Part of a small language model's weights.
Size: 10 layers, width 768, 6 heads of 64, MLP 3072 squared ReLU, 125M parameters.
Architecture: normalized values, skips across layers.
Training: a variant of Muon for these matrices, 4542 steps.
Each number is 50 + 12 x the weight over the matrix's rms, rounded and kept within 0 to 99. Layers, rows and columns count from 0.

# up: layer 3 MLP up, 3072x768, rms 0.0914, rows 2966-2969, columns 192-383
# down: layer 3 MLP down (transposed), 3072x768, rms 0.177, rows 2966-2969, columns 192-383
up2966:30 23 35 59 58 53 49 56 33 46 44 68 57 62 39 68 36 53 45 51 46 60 39 55 57 44 63 51 38 49 30 57 31 42 46 61 40 46 59 55 40 32 61 47 43 72 46 62 44 53 27 44 48 61 62 76 66 22 44 43 40 41 27 68 41 67 75 62 47 64 35 27 18 35 34 37 65 52 63 49 54 52 45 47 49 43 53 70 48 37 58 63 52 52 70 54 41 56 51 40 68 36 49 46 72 47 48 52 38 45 41 27 81 45 50 50 85 55 51 28 41 45 42 37 48 38 44 42 57 59 64 27 50 57 50 73 70 49 56 26 49 57 46 55 47 63 49 47 43 45 43 36 42 57 32 62 48 34 58 51 37 57 37 53 55 69 46 64 41 56 62 47 58 57 61 49 42 62 51 53 39 41 64 64 36 26 65 52 37 24 71 39
down2966:37 53 61 60 42 60 42 62 42 39 37 71 49 72 38 55 48 51 40 38 51 40 45 44 43 70 52 38 53 86 48 32 57 55 45 58 50 54 49 64 41 59 30 55 53 40 51 58 53 57 68 52 60 47 52 43 64 69 28 54 51 55 43 35 46 44 46 38 45 50 30 34 41 29 63 44 45 48 60 69 53 24 28 55 49 56 70 72 40 65 42 41 42 68 53 52 59 55 43 40 40 75 50 39 49 58 48 47 60 60 60 38 34 52 49 55 57 54 33 50 34 59 65 42 30 63 56 37 32 46 50 41 57 77 48 63 56 55 78 45 62 67 61 58 32 39 52 47 54 51 59 46 50 53 67 56 31 40 73 37 60 26 51 45 46 40 38 42 62 50 50 36 46 26 74 63 24 57 28 57 58 43 54 60 61 40 35 53 42 58 53 54
up2967:53 58 45 46 73 45 60 55 56 60 52 44 66 30 31 54 46 42 48 43 52 34 55 60 42 28 58 52 42 30 47 53 42 33 58 26 79 52 53 60 48 39 53 56 52 44 64 49 53 48 72 39 41 50 38 55 27 49 57 20 17 36 56 53 64 57 60 38 50 41 56 40 49 38 45 58 48 36 58 62 47 56 46 28 56 29 66 39 43 52 65 46 53 41 44 68 14 29 21 48 39 57 61 42 37 55 57 48 44 74 53 59 37 43 62 53 59 44 39 65 49 39 61 72 37 65 52 43 33 57 62 55 17 53 52 45 66 45 50 76 28 42 56 76 43 43 71 54 39 36 48 64 52 55 43 52 39 51 45 70 59 43 51 55 78 48 75 76 58 51 56 82 59 47 53 47 16 30 40 53 38 50 45 49 53 55 43 37 70 34 62 50
down2967:33 54 48 62 56 56 66 47 51 51 30 67 56 53 34 62 48 53 61 53 52 54 49 73 48 55 35 38 46 34 57 48 49 52 30 42 39 32 42 38 53 47 43 60 55 41 53 36 65 43 43 58 64 50 54 86 50 47 47 19 44 53 68 54 33 50 39 66 59 47 61 60 53 68 20 45 46 64 58 72 45 59 55 35 60 36 36 52 48 52 70 65 50 41 64 68 57 50 39 74 62 52 40 37 29 51 65 61 52 54 57 60 56 59 49 64 36 44 27 55 51 50 42 25 51 46 33 44 45 56 51 51 46 60 34 32 37 28 53 48 30 70 48 65 31 53 64 62 51 21 53 62 42 65 37 50 40 45 77 29 36 72 31 51 35 76 41 30 58 47 59 38 44 58 54 37 35 48 55 66 57 17 61 52 53 30 34 28 43 37 43 71
up2968:38 57 37 54 39 52 39 55 49 74 69 55 52 57 82 55 48 54 36 37 30 55 56 50 53 27 39 45 51 47 30 47 66 61 56 69 45 42 45 69 26 50 27 71 39 57 35 46 57 30 51 44 52 36 49 32 45 49 42 45 37 49 54 49 55 33 60 57 59 48 56 69 56 51 44 63 50 71 51 44 32 52 43 54 65 58 78 33 43 61 39 36 65 42 35 38 58 44 51 47 65 57 50 58 38 45 68 36 40 59 47 46 39 68 58 32 63 44 37 67 47 34 31 56 50 46 42 52 66 43 53 40 43 52 36 83 57 43 30 72 29 39 52 58 36 50 52 54 42 51 56 52 57 29 44 69 47 52 59 45 64 46 43 43 38 39 51 52 53 48 43 31 42 71 55 33 53 63 56 45 53 46 47 52 56 44 50 50 40 51 46 55
down2968:44 53 53 43 42 23 58 62 45 61 62 47 53 45 74 47 36 41 48 56 62 62 30 32 41 48 66 53 38 45 70 57 56 61 46 44 45 42 46 43 59 30 55 43 44 40 65 51 31 40 55 41 65 70 42 50 40 35 41 34 52 34 72 51 50 43 57 48 55 55 53 64 46 51 51 64 42 74 47 57 55 56 55 30 40 59 44 43 49 34 32 57 45 65 53 53 65 49 41 43 56 43 63 62 35 53 63 29 65 63 50 64 51 43 42 65 60 48 33 47 33 66 48 60 68 43 49 35 48 48 32 49 62 64 34 49 55 66 39 52 62 57 51 75 41 40 38 57 42 31 56 40 37 62 43 55 58 41 48 45 39 39 32 40 58 47 49 54 59 42 30 52 58 37 44 69 43 48 55 43 57 59 52 60 45 55 52 55 76 51 54 54
up2969:44 64 58 51 51 41 57 50 47 68 44 49 45 63 45 61 60 38 46 40 38 52 35 45 44 53 40 51 58 82 46 64 49 44 34 52 44 54 54 65 35 49 49 24 47 37 54 52 71 56 66 46 57 26 44 55 65 17 62 51 62 39 33 58 62 31 36 55 64 63 45 32 54 57 49 51 42 70 47 59 46 63 43 34 52 40 43 32 52 68 22 65 52 59 39 47 70 36 64 36 39 58 44 44 52 67 57 57 52 63 31 52 41 77 46 53 51 65 54 20 45 39 61 35 39 58 44 35 57 44 50 40 61 48 55 43 43 51 50 50 53 55 35 53 67 45 41 56 49 44 60 53 34 54 50 52 61 54 48 38 17 41 45 68 49 37 54 69 42 57 44 44 61 59 30 55 81 39 55 28 50 43 22 50 49 41 73 33 51 53 50 27
down2969:75 64 61 46 34 61 55 55 54 39 47 43 40 61 46 55 56 09 25 53 53 44 56 38 42 43 41 48 41 42 55 74 40 33 46 61 51 34 50 55 24 42 61 39 54 32 34 39 60 67 68 35 43 37 44 45 42 48 30 43 53 46 36 54 60 61 40 44 54 35 44 54 39 53 51 54 54 30 24 59 42 38 48 61 64 46 50 36 34 49 56 52 70 63 50 46 52 49 63 43 29 62 45 40 48 54 52 57 55 59 39 46 55 41 47 47 54 43 63 50 48 57 41 46 54 43 83 41 43 59 51 24 52 48 70 79 57 60 37 64 28 57 62 58 52 42 34 50 58 54 45 61 48 58 43 60 65 34 44 41 42 45 43 57 58 48 37 36 65 47 68 53 57 49 52 58 62 60 51 37 17 39 39 56 33 52 27 54 44 53 32 59